config.yaml
num_attention_heads: 7
head_dim: 32
norm: "rmsnorm"
positions: "rope"
qk_norm: true
attn_scale: 0.221
optimizer: "cautious_adamw"
beta1: 0.95
weight_decay: 0.27
max_grad_norm: 0.5
final_lr_fraction: 0.05
max_seq_len: 256
doc_mask: true
z_loss: 0.0001
max_steps: 4557
Each number is 128 + 32 x the weight over its row's rms, rounded and kept within 0 to 255. Layers, rows and columns count from 0. The size above them is the row's rms in percent of the matrix's.

# layer 2 attention query, 224x224, rms 0.062, rows 138-159, columns 112-223
size [110 102 109  93  96 142 107 101 102  94  94  92  96 110  99 103  99 104  87 101  90  96]
[[135 128 160 196 118 166  74 165 180 135  98 149  96  86 147  51 132  66 158  91  89  71 123 133 122  60 120 124 112 123 154  92  92 119 166 136  65  85 140  90 139 142 122 160 109 103 122 150 105  55  89 135  85  91 140  89 138 171 135 128 102 129 130  97 132 150 151 110 199 127 158 143 129 153 117 130 160  82 125  96 132 124  86 187 177  92  90 132 151  89 165 107 129 151 127 108 115 104 100  58 143 100 110 179 116 120 111  91 118 135 138  99]
 [200 170 136 174 142 129 112  60 130 104 121 137 150 104  74  93 122 117 128  77 143 104 141  90 175 113 169 123  77  98 126 156 113 139 171 159 118 112 158 146 159 163 163 172 135  98 119 142 119 120 110 111 131 149 151 151 140 150  69 116 104 155  86  81  93 108 142 118 222 134 166 127 115  84 137  99  41  76 164  83 145 146  39 102 123 118  91 113  96 127 129 199 112 128 150 136 137 109  96 109 104  95 152 140  90  84 121 113 134 104  96 159]
 [141 151  90 156  70 142 105 103 115 122 143 162 113  97  80 103 171 113 127 112 132  89 122 123 102  67  80 187  79  76 152 130 171 122 114  87 126  88 165 159 145 142  63 180 123  90 167 104 118 132  76  99 137 111 106 184 134 120  34  77 118  88  90 136  96  91 129 142  98 132 162 135 118  68 142 104 136 116 139 125 123 135  99 119 128 151  95 134  71 169 149 132 202 149  99 160 136 125  63 115 112  78 145 126  54 181 112 157 116 155  85 177]
 [139  71 117 133 187 130 188 110 117 168 151 160 120 164 107 135 126 147 128 106 193 140 135 123  91 147 124 131 117 154 118  89 188 105 152  62 115 117 109 204 129 110 133 102  95 113 126  97 144 152 201 112  81 107 105 165 100  74 166 150 194 115 132 137 171  78  79 126  69 114 133 115 113 166 144  85 124 132 166 142 107 105 149 131 128 154 115  93 113 161  76 159  89 114 126 184 121 150 125 211  93  75  97 120 129 108 120 136 151 157 153 148]
 [144 174 122 162 160 116 195 108 115 167 128 138 157 135 103 109 131 116 137 108 174  57 124 101 149  99 106 125 134  97 110 110 132 134 163 102 161 111 171 191  98 133 168 118 137  94  91 103 204 157 121 110  84  95 133 141 120  93  54 117 147 123 156 134  85 123 111 139 111 138 106 107 120  87 142  90  92 157 169  71 128 145 115 107  82 108 113 121  62 136 132 177 128 155 113 106 153 115  97 141  81 108 124 149  69 135 105 207 163 169 127 169]
 [132  82 112 116 176 111 187 167 135 139 138 129 125 175 135 127  87 138 147  90 134 182 113 139 108 164  95 112 149 159 113  73 131 145 154 135 146 186  96 121 111 106 154  71 123 159 122 103 157 194 196 116 125  96 111 114  96  97 165 132 179 153 168 141 166 115 114 151  76 116 111 103 172 163 120 133 117 155 139 200 106  79 225 132 167 106 147 112 165 173  58 171 118  86 146 123 119 157 128 146 140 164 125  87 127 145 163 138 144 147 139 138]
 [172  98 126 136  69 108 113 120 119  88 100 186 111 143 102 116 152 161 139 127 118 139 141 148  59  69 165 151 143 145 155 106 129 153 121  42 177 126 122 181 138 101 124 148 177 109 130  95 155 138 122 175 111  95 117 139  86  71 172 122 184 226 138 115 128  96 114 113  89 197 153  73 155 139 146  76 119  97 113 136  97 130 167 151 107 111 158 126 149 124 129 107 167  70  99 106 125  72  74 134 113 105 107 108  87 187 174 196 127 162 116 207]
 [177 121 130 148 245 121 135  50  93 164 128 158 137 120  90 143  76 174 148  97 149 102 124 115 219 170 116  97 155  96 122  98  89 150 208 137 108 156 100 140 153 150 139 114 114 106  80 125 126 167 152 144  95  84 124 138 137 162 122 117 176 166 179 121 186 196  90  53 145 131 130 140 142 179  86 116  98 141 105 166  65 123 109 152 192  88 138  72 150 137  56 153 163 129 187 181 143 131 162 129 144 127 190 122 141 151 149 121 100 152 137  71]
 [162 152 183 146 167 159 152 132 122 144 100 150 129 146 114 160  92 199 126 134 128 136 188 155 196 126 153  64 124 117 143  92 134 158 218 183 111 173 107 107 139 139 173 102 174 158 119 135 104 177 135 152 118 109 101 147 160 180 146 139 166 131 134 136 181 176  86 115  99 103 122  50 151  99 106 181 110 193 113  80 103 123 124 158 209 102 103  69 185 116  93 152 154 145 187 135 114 138 141 129 158  92 178  88 129 133 163  96  74 100 164 117]
 [ 70  86 110  64  70  99 107  52 144  82 126 137  97 113 135  76 174 145 145 160 143 123 131 125 114 121 107 122 117 150  98 136 129  96 106  78 107 145  86 116  92 107  94 202  91 133 205 127 102 207 128 139 110  87 127 168 109  56 103 137 147  31 115 120 102 118 144 170 131 144 145 158 119 136 158 165 179  89 142 121 132 134 138 105 108  92 137 195 105 146 146 126 112 189  94 127  81 125 124 149 149 163 147 114 127 149 106  97 188  99 149  79]
 [ 85 150  84  98  71  93 111  88 165 131 195 147 113  98 140 157 151 127 143 119  56 160 125 108 106 192  98 101  80 123 134 153 133 163 139 134 180  95 132 123  79  84  86 109 169 105 149 123 134 110  66 103 131 147 132 157 152 134  83 110  93  80 113 113  79 123  70 188 169 158 131 166  95 132 145 140 151 124 124 137 148 153 134  73  15 115 123 184  57  91 191 159 102 140 147 126 152 144 133 132 131 130 144 152 163 107 128 160 179  67 116 153]
 [ 89  84 154  66 116  88 113 115 135 109 117 100 143 106 165 142 172  91 118 195 112 160 107 160 121 103 217 166 111 125 114 116 148  92  88 117 147 158 131 108 169 127  89 135 100 111 159  90  87 143  67 104 153 108  87 121 111 114 116 136 102 101  78 129 114  99 198 123 155 161  97 101 210 115 107 119 163  70 132 144 158 107 117 140 106  84 158 159 169 144 129 143 138 134 136 105  74 126 127  97 153 130 112 106 145 160 157 152 153 166 151 211]
 [130 114  47 146 145 118 149  72 194  74 179 152 130 109 120 145 118 138 127  98 110 140 119  89 104 141 107 137  74  70 135 150  69 163 146 140 195 139 117 139 116  82 139 110 112 145  86  40 163 149 145 105 121 126 143 138 151 102  96 124 189  69 161 109 140 108 106 119 164 108 129  77  76 134  65 134  97 105 118 125 105 116 141 118 122  58 153  64 160 195 119 180 102  99 145 117 139 113  93 113  99 159 163  99 150 141 151 155 144 104  44 147]
 [141 120 218 154 199 152 150 163  93 137 103  88 144 108 137  99 135 120 141 174 119  98 100 143 173 187 157 155 148 154 127  71 177 149 137 155  91 141 150 121 139 146 161 133 125 179 135 125  94  97 158 166 100 102  77  75 117 173 158 141 100 149 155 118 220 162 174  61 129 140 131  99 142 204  85 136 117 103 131 151 138  93 111 138 198 153 122 127 175  95 106 106 141 137 203 134 144 129 199 155 109 134 127 181 124 149 179  95  88  98 168 116]
 [133 108 141  91 165 157 130 101 155  62 109 114 143  71 129 154 160 158 142 156 108  68 115 118 180 157 171 140 148 126 113 130 177 168 157 150 113 144 153 170  93 183 118 148 140 149 160 125 186 125 180 161  94 116  34 104 132  97 147  79 171 141 112 128 185 111  92 121 110 152 122  46 170 137 150 153 168  64 119 144  33 108 132 120 128 108 189 180 114 170  50 131 144 153 110 149 117 115 165 144 128  63 179  78 159 167 172 104 108 121 179  85]
 [125 164  79  75  54 101  64 146 171  79 126 151 108 130 122 132 112 145 127 138  76 121 125 141 105 106 162 122 127 134 138 193 112 161  55 106 164  95 144 148  76 100  98 117 151 155  99 104 114  91  83  91 182 201 133 146  93  78 117 109 140  87 129 111  94 125  96 164 109 158 138 170 125  65 127 110 185 116  78 106 131 144  91  92  69 134 152 196  83 121 160 104 113 120  92 107 128 113 135 151  70 101 120 158 134  99 108 157 150 118 146 149]
 [124 113  83 131 100 116 155 118 142 119 165 128  50 150 118 124 120 120 141  70  97 119 127 103  31 105 146 158 113 145  97 226  81 158 102 100 140 132 149  85 118  92  71 109  78 114 113 115 165 133 131 155 101 159 169 174  85 103 109 129 115 108 146 158  75 113 144 181 106 100  95 142  81 114  95 110 120 145 136 137 158 190  76  75  90 149 164  82 134  85 159  89 124  56  87 130 119 128 119 112 121 163 119  93 138 108 141 143 133 106  96 135]
 [117 152  75 178 150 133 139  98 142 187 130 138 137 121 121  82 126 114 138  95  90 161 138  57 148 148  68 180 161 167 147 158 130 104 111 154 126  68 104 116 118  62 153 123  85 161 128 146 105  47 116 110 179 125 110 175 143 137  97 134 117 101 134 109  89 135 146 176 158  83 145 197 118 101 109  60 118 159 106 143 167 154 107 123 167 137 134 125 128 144 136  66  77 111 124 120 121 133 127 111 103 186 167 212 117 157 132 144 141 167 101 189]
 [158 119 170 158 173 130 153 136  94 179 138 127 135 148 163 166  57 138 129 112 181 128  95 140 165 201 167 113  97  82 132 130 136 120 156 157 119 180 180 140 138 168 199 114 109 180 145 138 146 127 189 149 111  49 131  94 138 145 129 175 120 139 156 107 208 129  92  59 167 128 160  98 154 177 110 171  73 123 153 157  91  77 141 121 191  86 123  96 178 169 111 217 183 105 186 141 210 142 142 114 151 114 160  91 133  99 117  91  99 124 133 119]
 [ 88 199  98  66  68 132 148  91 143 151  98  95 135  89 122 122 148 141 110 146  83 121 126 141  98 118 113 105 104 111 115 145 112 132 101 181 156  87 138  95  91  97  73 143 125 122 107 124 154 145  82 126 159 190 130 128 142  88 112 142 118  61  85 171 101  79 104 131 109 120 164 143 111  81 115 143 165 123 132  75 176 164  95 113  44 143 136 209  67  66 146 108 103 165  77 108  92 114 104 121 147 135 129 125 118 128  70 117 166 141  54 156]
 [ 92 127 121 105  73 141 117 156 150 115  82  95 110 107 160 101 210 129 203 179 119 110 115 128 125 129 159  70 108 121 109 160 200 115  57  80 105 140 153 109 108 149  89 161 148 110 128 148 130  75 110 145 145 167  83 168 112 142 107  69 115  73  93 139  65 141 138 162 134 146 117 103 140  91 133 183 192 122 179 110  75 111 157  98 128 144  92 201 107 124 146 113 111 205 115 109 103 133  97 129 129  90  79  95 173 159 115 112 112 150 114 149]
 [112 116 188 150 126 168 163 186 138 126 109 102 127  95 133  74 181  87 155 200  82 162 144 126 112 175 130 131 123 164 187  91 234 117 146 187 139 164 125 101 121 102  86  90 123 127 114 119 138  84 101 156  98 142 120  88 126 184 162 115 133 144 146 164 143  99 131  95 110 175  96 118 163 205  34 157 128 127 165  80  86 142 106 130 115 160 158 124 173  91 161  95 102 129 142  67 100 177 152 144 119 113 137 168 146 152 142 136 107 123 176 112]]
# layer 2 attention key, 224x224, rms 0.0611, rows 138-159, columns 112-223
size [100  94 100 106  93 123 107  97  91  97  96  93  82  90  90 119 113  91  98  99  89  87]
[[131  90 136 151 144 108  93 215 159 112  55 105 132 119 147 117 182  72 124 141 128 173 174 143  94 138 115 121 117 193 150 155 187  86 119  96  93 155  82 113 161 117 158  89 102  73 144 137 151  47  88 111 112 139 100 100  83 153 158 139 126 164 109 114 147 140 120 137 106 167 116 132  84 131 116 171  98  99 188 155 162 155 151 106 190 151  88 168  96 111 154  33  89 113  77  97  81 145  55 141 128 127  98 131 127 124 155 108 130 111 153 208]
 [138 136 148 168  63 173 157 129 148 101 103 109  99 105 151 139 127  46 141 133 112 136 156 146  84 135 110 168 132 158 153  76 143  89 163  95 114 120  82 147 194 167 103 143 134  86 142 150  78 113  95 173 191 158  89 157 122 152  76 114  64 164 107 121 136 102 124 108 151 110 131 128  98  85 188 140 112 117  99 108 149 153 133 116 111 127 105 144  40 164 169 131  77 118 101  67 105 140 140  92 130 136 111 122  92 102 171 152 106 132  86 175]
 [ 84  91 143 161 140 151 133 142 168  92 173 134 125 182 216 107 107 120 131  97 132 142 224 165  65 134 118 132 131 150 130  53 145 104 117 120 136 130  98 134 184 205 135 120 114  89 123 125 133 159 115 135 137 117 123 161 138 160  79  80  95 145 107 139 120 104 154 108 143 107  80 125 107 127 188 115 153 141 128  83  96 152 166 139 133 144 109 131  54 198 166 124 124 160 125 150 133 134 113 115 185 145  97 147  84 136 112 146 170 147 141 121]
 [161 131 145 118 146 133 174 146  78 108 150 108 127 134 105 152 130 192 116 131 137 149 130 137 188 126 137  92 160  93 135 116 112 133 128 106 172 119 140 182 122 157 122 128 157 120 120 127 104 176 142 130 121  83 113 130 206 109 124 113 137 131 139 138 138 171 136  81 131 115 129 104 168 211 111 126 119 153 132 110  49 162 125 147 110 112 134  66 180 149  87 187 161 111 210  88 197 145 119 161 123 102 159 158 160 114 123 147 131 131  96  76]
 [144  63 120  96  94 113 202 150 143 133 129 149 170 129 147 107  73 108 134 134 132 159 139 181  53 166  83 141 147 139  83  76 109 142 113 167 139 121 132 146 127 162 104  74 140 125  96 125 108 180 179 130 113  98 115 138 142 108  76 129 144 146 173 165 144 105 148 120  91  88  69 116 123 184 198  89 159 128 124  51 113 128 161 174  92  80 122 175 124 187  86 189 162 174 124 115 128 133  79 123 160 128  95 120  99 159 113 159 176 150 135 111]
 [145 142  78  30 144  69 132 129 100 133 162 127 132 122 129 160 121 185 110 170 150 109 103 149 146 131 153 104 152 117 123 162 107 229 133 157 178 133 131 121 107  60 116 121 187 146 143 135 144 179 147 127 123 122 172 106 214  60 156 145 169 105 239 160 108 124 137 122 102 132 114 130 173 167 131 122  83 115 143 150  65 124 118 123 125 118 187 120 165 125  61 147 162 112 145 102 171 131  87 142 139 106 185  97 176 148 120 149 136  98 110 119]
 [ 88 159  96  72 140 124 121 131 124 130 152 111 109 181 109 137 123 171  99 105 161 147 138 200 125 105 106 108  96 115 143 115 119  75 163  81 170 129 160 141 119 159  65 105 138 132  83  90 166 170 107 153 100 149 147 117 163 160 142  72 146 134 164 175 185 169  77 137  81 135  94  74 137 173 162 118 127 116 142 104 121 119 159 156 117 127 140 136 123 175 118 185 196 124 126  96 139 175  95 133 170  87 151 107 130 127  85 155 134 137 123 109]
 [168 149 164  90  96  96  90 157  80 137 116 123 129 111  96 136 152 157 100 181 111 116  80 104 186 102 199 153 140 112 147 108  81 183 143 114 143 110 177 125 132  97 163 119 151 119 180 184  86 115 132  68 106 109 123 140 179 126 190 124 110 100  80 120 121 156 170  99 138 150 183  94 171 107 117 135  92 167 143 129 131 125  50 135 136 145 125 113 161  84 120  96 130 142 137 152 127  95 138 110 121  94 155 153 176 149 145 123  66 109 114 108]
 [123 166 162  93  80 153 140 119 146 103 113 173 131 119 142 122  99 124 145 113  81 120 114  82 111 125 111 172 116 153 109 117 161 163 146  95  81 121 149 108 103  73 171 155 134 161 156 163 116 124 132 191 157  62  72  98 159  98 178 119 171 103 112 164 106 116 142  74  66 150 164  93 149 145 124 116 101 134 122 139  99 129  86 153 130 130 139 141 160 120 129 107 129 139 135 214 103  75 127 117 150 110 128 148 155 152 142  95  82 114  95 119]
 [132 112 137 165 127 125  86  98 115 131 186  98 163 143  77 167 106 145 125 135 123 125 165 113 103 189 133 162 142 165  84  76  97 129 164  36 125 119 172 126 167 152 142  82 119 117  99 145 134 150  93 151 140 120 152  89 139 113 102 111 121 123 153 102 141 178  81  97 145 104  91  55 107 154  72  92 138 153 124 169 150 184 132 134 111 169  81  91 108 136 156 151 116  82  69  54 148 159 165 139 150 143 133 129 143  57 134 172 142 129 148 102]
 [ 87 130  97 110 141  87 121 141 160 117 103 157 126 160 164 152 111  97  74 113 170 102 140 175  92 120 105 123 115 171 129 112 178  95 168  81 183 118 137 108  81 133 105 107 140 142  89 131 120 148 128 113  68 184 154 163 154  88 138  65 115 139 156  97 154 137  82 114  59  89 125 158 148 135 204 135 150  95 122  97 114 138 126 164 101 153  74  96  37 173 123 147 126 169  80 154 150 138 122 157 111 148 110  73  97 109  57 159 174 143  92 146]
 [129 115 117 116 180 127 136 150  77  90 123 117 155 168 172 155 119 104 166  35 158 183 134 106  99 165  88 119  78 111 122  94 152 112 134 119  88 137 139 103  90 178  79 121 109 149  88 174 135 176  50 127 107 137 110 111 114 131  58 140 111 162 131  79 149 149  94 136 153 119  32  81 151 133  88 156 152 117 107 125  95 142 169 148 154 149 114  70  98 133 171 136 175  86 158 125 161 128 186 151 161 167 101  90 144 111 110 136 165 126 135  97]
 [121 160 117 114  78  97  76 123 112 124 159 110 135 129  82 111 120 145  94 134 106 109 129 108 128 108 151  90  74 110 116 194  84 178 175 137 160 190 158 149 137 114  92 129 193 128 138  78 162 137 102  63  96 165 140 144 179 105 155 118 132  94  86 131 102 169 144 152  90 158 139 107 133 120 179 123  74 117 141  80 122 167 126 124 102 190 123 107 116 129 171 196 110 117 180 152 115  93 170  72 105 159 157 121 127 162 133 109 107  74 123 108]
 [130 108 186 140 152 143 140 146 112 116  94 120 141 110 122 117 200 119 160 134 123 128 111  96 185 161 164 107 134 103 167 146 134 110  90 199  97 130  91 130 137  66 213 153  71 169 184 163 118  76 176 201  86  72 110 115 159 145 133 140 166 141  56 147 159 106 164  57 127 151 169 165 123 141  80 184 121 156 177 182 131 104 148  91 157 137 183 108 160  98 119  42 122 139 131 121  96 115 137 101  89 127 100 105 142 133 152 114  82 184 149 144]
 [ 99 146 154  63 168 129 159 206  67 118 152  90 102 115 172 122 123 157 143 173 132 131 107 140 116 151 163  88 101 129 150 119 115 111 156 112  98 149 195 132 126 124 171  84 132 200 155 151 107 140 144 165 152  81 155 104 173 179  97  64 150 110  70 155 105 167 137 113  79 168 138 113 176 154 114 146  91 156 128 161 134 141  85 125 138 130 155  80 136 129 125 109 112 108  79 137  81 112 101 102 162 136 137 128 142  92 160 112 113 168 174  99]
 [ 81 109  63 147  96 145 107 112 188 154 150 152 124 117 138 140  81  95 153 130 157 157 114 146  52 124 120 127 143 120 153 156 105  86  91 134 154  89  71 101 125 139  79 129 109 110 123  89 144 107  97 121 200 182 189 139 109 131 132 116 119 105 153 157 121  87 104 158 114  69  89 138 116  91 180 130 152 141 108 140 117 142 124  89  91 105 117 202  80 195 140 160 129 129  70 131 108  89 155  91 162  98 116 131  78 115 118 155 169 128 110 109]
 [135 140 105  90 113 115 111 123 149  88 156  96 143 119 117 141 119 170 107 150 140  59 135 161  97  40  97 145 143  81 130 153 102 131 133 108 161  99  62 149 127 184 131 114 129  88 127  84 202 151 152  76 114 204 129 150 109 105 131 131 155 125 132  91  68  59 118 143 159 140 128 112 106 115 202 122 146 140 110 120 124 104 146  98 119  83  90 172 116 174 109 161  93 139 115  92  83 204 121 147 132 107 127 127 113 105 138 172 139  90 155  63]
 [114 111 134 127 114 117 107 153 170 176 121 148  97 105 139 113 120 101  92 134 133 143 147 100 120 137 134 103 152 148 126 119 170 134  90 160 101 126 102 157 120 142  50 121 103 135 133 137 113 138 119  91  85 137 128 165  68 132 138 146 121  90 128 120 119 130 114 167 209  82 183 214 116 120 178  95 153 145 195 131 106 142 149 135 166 179 127 161 126 123 102  89 110 133  91 143 180 212 166 150 144 133 136 101 103 100  59 138 160 124 120  71]
 [145 145 162  81 104  99 127  88  32 123 129 139 117 121 123 130 164 148 130 136  94 105  97 134 170 119 179 150  99 117 125 175 155 178 130 106 105 186 124 169  90 101 134 131 146 161 129 152  95  98 138 182  85  92 128 123 172 135 127 159  95  95  54 120 106 130 161  99 139 168 200 104 201 154 109 128  60  83 109 127  86  87  82 115 134 136 165  83 155 113 125 121 136 135 176 156 177 147 120 150  82 137 149  98 148 133 109  77  67 135  87 121]
 [131 106  84  94  99 192 161 102 130  94 125 132 147 151 172  78 116 135 157  90 154 126 129 157  68 113 151 128 172 104 109 128 146  92 127 142 159  71 120 112 120 156 121 120 117 111 129  94 148 169 103  70 170 157 155 157 152 144 132 136 172  94 124 101  51  67 134 151 140 178  97 136  70  83 149 135 144 110  89 116 139 131 183 113 131 101  97 164  56 166  83 120 158 135  93  88  80 134 164 144 146 102  67 160  56 145 118 171 147  82 138 124]
 [124  95 139 147 140 166 121 187 185  86 128 109 162 140  91 151 112  82 153 101 106 157 154 120  38 169  59 162 160 144 147 135 121  74 132  78 123 123 152 140 125 154 113  73 103 132 107  59 151 170 118 168 153 101 152 114 131 121 131  95 153 182 180  86 114 110 151 155  88 107  74 154 142 203 115 106 129 160 107 164 133 135 133 181 142  73  86 103 114 191 185 153 170 121  78 106 133 111 116 140 167 107 118 123  34  94 159 163 184 180 157 117]
 [100 128 145 100 134 125 121 163 169  62  91  96 149 143 123 122 109 118 169 127 169 179 153  79 208 140  82 132  99 123 149 132 161  62 168  69 116 119 139  95 108 109 153 141  70 130 115 143 160  87 123 138  92 131 114  98 198 159 147 131 153 130 147  95 105  73 179  99  79 142  56 160 146 181  90 193 145 173 205 115 124  63 176 124 175 185 153 125 173 130 148 105 131 160  83 119  47 133 122 187 106 134  96  47 147 125 123 117 138 165 114 134]]
# layer 2 attention value, 224x224, rms 0.0531, rows 128-136, columns 112-223
size [ 82  83  93  85  86  83  92  86  83]
[[122 134 156  95 134 210 100 110  89 126 102 142 136 110 157  96 119 126 174 150 185 109 132 189 137 205 147 180 131  57 129  85 157 143 155 169 103  96 102 186 109 124 149  63 188 118 109 148  90 200 144 136 129 173  71 126 155 122  57  70 141 128 135  70 111 123 113 105 179 136 148 140 118  93 154 158 129 130 144 142 110 127 124 142 126 122  92 122 171 181 175 158 151 125 140 101 117  94 110 135 149 188 113 107  38 116 118 155 111 154  75 103]
 [138  94 171 116  97 142 136  90 132 101  83 156 155 122 177 154 156 160 117  78 142 106 138 143 134 115 111 202 143 131 116 158 145 120 131 146 133 141 120 199  67 147 139 155 107 126 165 164  90  90  89 106 171 152  75 144 150 143 105 102 162 101 122 128  85  97 131 130 138 140 118  82 103 143 140  63  99 145 107 155  90  96 110 100 185 100 124 128 148 182 112 132 170 184 116 136 129  96  52 190 164 219 103 118 121 103 122 122 168 140  88 172]
 [123 152 154 172 140 102 104 113  88 117 113 124 146 160 125 149 145 159 103 111  85 113 124 137 103 139 114  59  99  87 111 120 120 141 159 149 131 160 115 104 117 176 100 165 151  63 103  83 113 162 149 168 125 139 170  98 128 164 128 113 139 131 178 141 177 156 105 125 131 100 136 176 138 148 106 141 103 119 172 173 156 116 114 136  82 121 154 109 133 116 109  95 105 122  93 211 108 130 112 153  52 132 167  50 174  73  97 108 121  34  76 165]
 [ 76 125 146 181 126 161  74 140 127  79 109  68 122 163 162 164 107 131 199  75 151  97  86 127 164 196 133 145 119 119 153 102  59 125 168  65 147 164 157  92 186 115 151 116 137 104 101 146 115 162 127 150  71  92 179 100 165 172  84 135 137 123 106 129 123  83 123 102 125 123  97  60  60  89  75 140 103 212  73 106 135 194 136 160 108 162 123 117 170 120 134 150 134 107 195 158  89 105 132 135 130 117 146 127 143 144  98  83 152 123 156 125]
 [131 152 126  89 109 135 131 153  85 124 113 127 112 102 124 139 175 116  91 148  85 143 100 134  86  63 157 147 163 129  88 115 139 114 161 132 112 133 141 154 154 154 122 149 111 156 113 112 126 143 186 131 107  55  59 198  65  77 142 148 143 101 107 116  75 125  95 121 119 162  78 110 158 171 113 146 167 137 152 186 171 132 106 151 147 115 115 163 169 138 139 109 121  72 106 128 202  63 171 119 133 144  60 137  85 164 166 108 146 166  99 126]
 [122  88  97 108  93 144 148  93  53 154 162 183 160 132 129 131 138 127 206 148 117  90 137  97 128 168 130 170 121 150 129 163 142 133 142 121 102 110 169 141  95 129 117 172 115 128  80 141 107 103 132 121 150 130 164 157 123 151  87 125 146  99 158 126 139  94 167 122 219 118 148 181 128 118 145  78 119 137 103 138 126 123 131  67  94  75 142 163 133 187 116 145 119 117 120 103 158 155 115 111 157 196 128 128  75 100 144 137 137 115 118 170]
 [147 113 101 142 118 111 124 123 120 142  91 132 109 117 180 139 171 129  92 103 147  86 140 180 121 199 121 118 137  75 185 162 167 131 114 126 151 100  61 189 109 159 133 137 155 112 142 129 115 180 166 117 166 137  66  68 108 112 131  95 102 149 150 153 155  99  95 113 132 148 148 104 166 115  91 148  71 139 123 151  92 125 152 104 145 165 163  80 190 119 124 140 136 100 142 149 121 120 119 142 118 137 119 136 178 133  94 111 116 108 139 110]
 [ 87 108 149 134 132 219 101 187 105 151  90 140 118 181 212 113 162 122 168 176 160 119 117 126  93 146 128 157 164 144 179  79 193  79 176 167 145 125 134 126 140 104 161  61 120 172  93 128 124 144 119 147 115  91 121 118 122 140 131 119 154 140 136 142 130 126 131 167  95 167  83 148 136  87 130 195 104 123  98 153 131 125 197 133 180 113 129 121 132 163 163 101 113 138 102  81 123  90 121   3 141 144  87 102 122 195 156 132 159 179 114 127]
 [129  63 148 122 143 119 161  76 152 111 137 175 110 103 141 123  70 123 161 129 121 131 112 137 127 196 121 153  91 108 103 151 148 116  90 142 103  93 144 146 128 162 175 153 122 137  90 128 139 161  85 115 100 131 149 140  63 108  59 151 153 146 162  73 188 117 141 150 105 120 101 149 103 209 115  81  90 129  96 167 167 104 109 222 114 159 111 119 143 132 174  98 127 159 132 186 106 112 105 149 118 163 107 158  90 133 108 119 140 197 144 137]]
# layer 2 attention output (transposed), 224x224, rms 0.0471, rows 128-136, columns 112-223
size [ 82  81  94  85  84  90  88  90  84]
[[148 130  64 168 111  75  83 129 112 113 196  87 110 170  72 151 137 149 130 111 130 119 159 104 132 100 114  76 168 178 130 128  51 150 156 100  61 138 169 128 113 177 177 110 154 125 140  90 167 125 163 167 132  62 109 134 138 170 212 214 123 145 165 128 133 132 215 165 107 151 102 150 135 159  95 109 165 115 148 126 106 151 126 131 191  98 140 106  72 141  63 157 159 181 129 174  90 164 107 123 162 172 112 148 106 135  84 103 151 132 159  94]
 [136  67 109 143 167  66 152  96 111 155 205 120 127 180 146  99 153 136 123 120 159  81 100 142 114 131 136  66 185 131  98 110  83 209  86 151 117 142 121 123 159 181 132 125  82 107 158  85 166 178 133 145 122 138 148  87 164 195 103 175 116 173  85  48 141 154 157 134 132 111  74 132 143 126  87 128 154 156 143 115  70 119 113  93 174 121 117 109 139 148  82 131 132 136 164 143  83 130 154 116 109  91 122 136 106 177 167 119 101 156 141  65]
 [120 119 143 101 131 152 100 127 104 123  89 168 125 119 157 104 160 142 113 144 126  87 124 164 109  52 145 107  93 118 164 150 132 168  55 174 141 102 125 164 156  72 124  86 175 103 163 130 168  83 113 128  96 122 188 120 144  62  85 109 195 107  98 144  75 163 117 125  93 140 108 127 112 101 150 128 126 128 179  57 162 167 126 154  99 144 141 104 201  98 187  98 105 183 112 100 131 139 128  66 150 147 106 170 108 147 188 164 129 175  96 116]
 [166 110 112 101 145 123 142 165 173 124 120 118 148  68  75 140 142 109 136 127  84 112 136  96 145 172 116  70  94 201 143 166 174  80 110 132 116 136 116 138 111 153 114 188 144 118  77 126 112 140 127 136 169  92 155  93 208 132  74 137  95 162 145 137  85 111 127  86  79 185 140 172 162 119 177 128 158  62  91 121 171 112  97 115 121 115  83 156 101 116 141 164  93 136 124 154  92 161 131 118 165 146 108  49 145 169  75  72  91 179 108 102]
 [172 107 132 144 104 119 135 111  97  95 119 134 129  49 113 128  80 138  87 119 138 157 135 153 166 164 154 153 146  79  89 134  53  89 138 101 116 172 114 113 134 101  93  93 108 184 125 112  88  83  59  69 130 139 106 118 101 140 153  95 118 118 135  45 125 139 118 140 144  55 178  72 115 171 140  90  92 104 128 142  90 123 180 145 117 124 167 113 143 121 132 100 134 143 123 175 167 175  88 156 115 135 136 156 213  96 138 158 139 122 103 129]
 [223 100 174 180 110  84 129 135  94 143 159  96 160 142 196  79 117 180  98 107 128 118 170 150 176 161  95  93 103 137 154 125 120 188 115 191  73 165 107 129  99 145 107  80 127 103 149 128 128 151  98 175  66 115 120 100 132 196 122 144 122 194 143 118 136  78 182  98 136 105 154 111 136 148 102 111  93 167 145 107 108 146 156 130 194 113  71  69 122 146  77 149 167 124 192 181 147 186 148 110 154 102 160 139 132 176 106 123 100 151 169 116]
 [118 114 131 109 174  80  78 120 174 117 148 120 138 156 102  94 178 172 174 109  99  87 112 110 126  93 130 104 139 173 123 146  61 139 137 100 139 111 143 106 152 149 149 127 188  81 128  92 151 175 198 119 144 113 146 160 141  97 176 135 141  69  97 135 124 132 108 135 128 130  57 132 128  63 124 141 195  99 136  97 129 166  91 148 203 159 120 145 100 135 105 143 108 152  89 140  97 106  81 122 140 141 148 120  80 128 134 102 184 136  90 119]
 [184 133  46 149 167 113 107 108  91 108 159 101 137 109  86 127  76 129 164 115 137 169 146 132 159 157 126 143  95  96  93 130  99  85 205  88  71 112 126 125 132 160 189 127 133 161  97  58 127 146 188 109 165  55 140 104 137 106 153 163  70 107 158 160 143  96 149 109 154 128 114 136 100 121 127 121 133  95 111 162  93 180  83 116 161 156 137 109  79 104  74 121 142 146 119 197 108 142 119 207 158 147 127 108  90  86  96 139 143  97 146 100]
 [163 162 135 108 108 116 121  81  92 130 131 140 101 150 178 125 122 159 132 142 148  97 161 182 154 109 114  82 141  93 123 126 103 171 157 167  37 136  68 121 146 116 139  95  90 138  92  79  85 123 118 137  94 103 159 160 148 187  97 126 114 173 180 200 140 141 135 117 103  88 152 124  91 141 161 110 104 150 138 138  89  95 124  89 214  89 135  92 134 128  96 122 202 165 189 136 100 116  82  88 122  77 181 128 127 184 158 135  67  51 133  96]]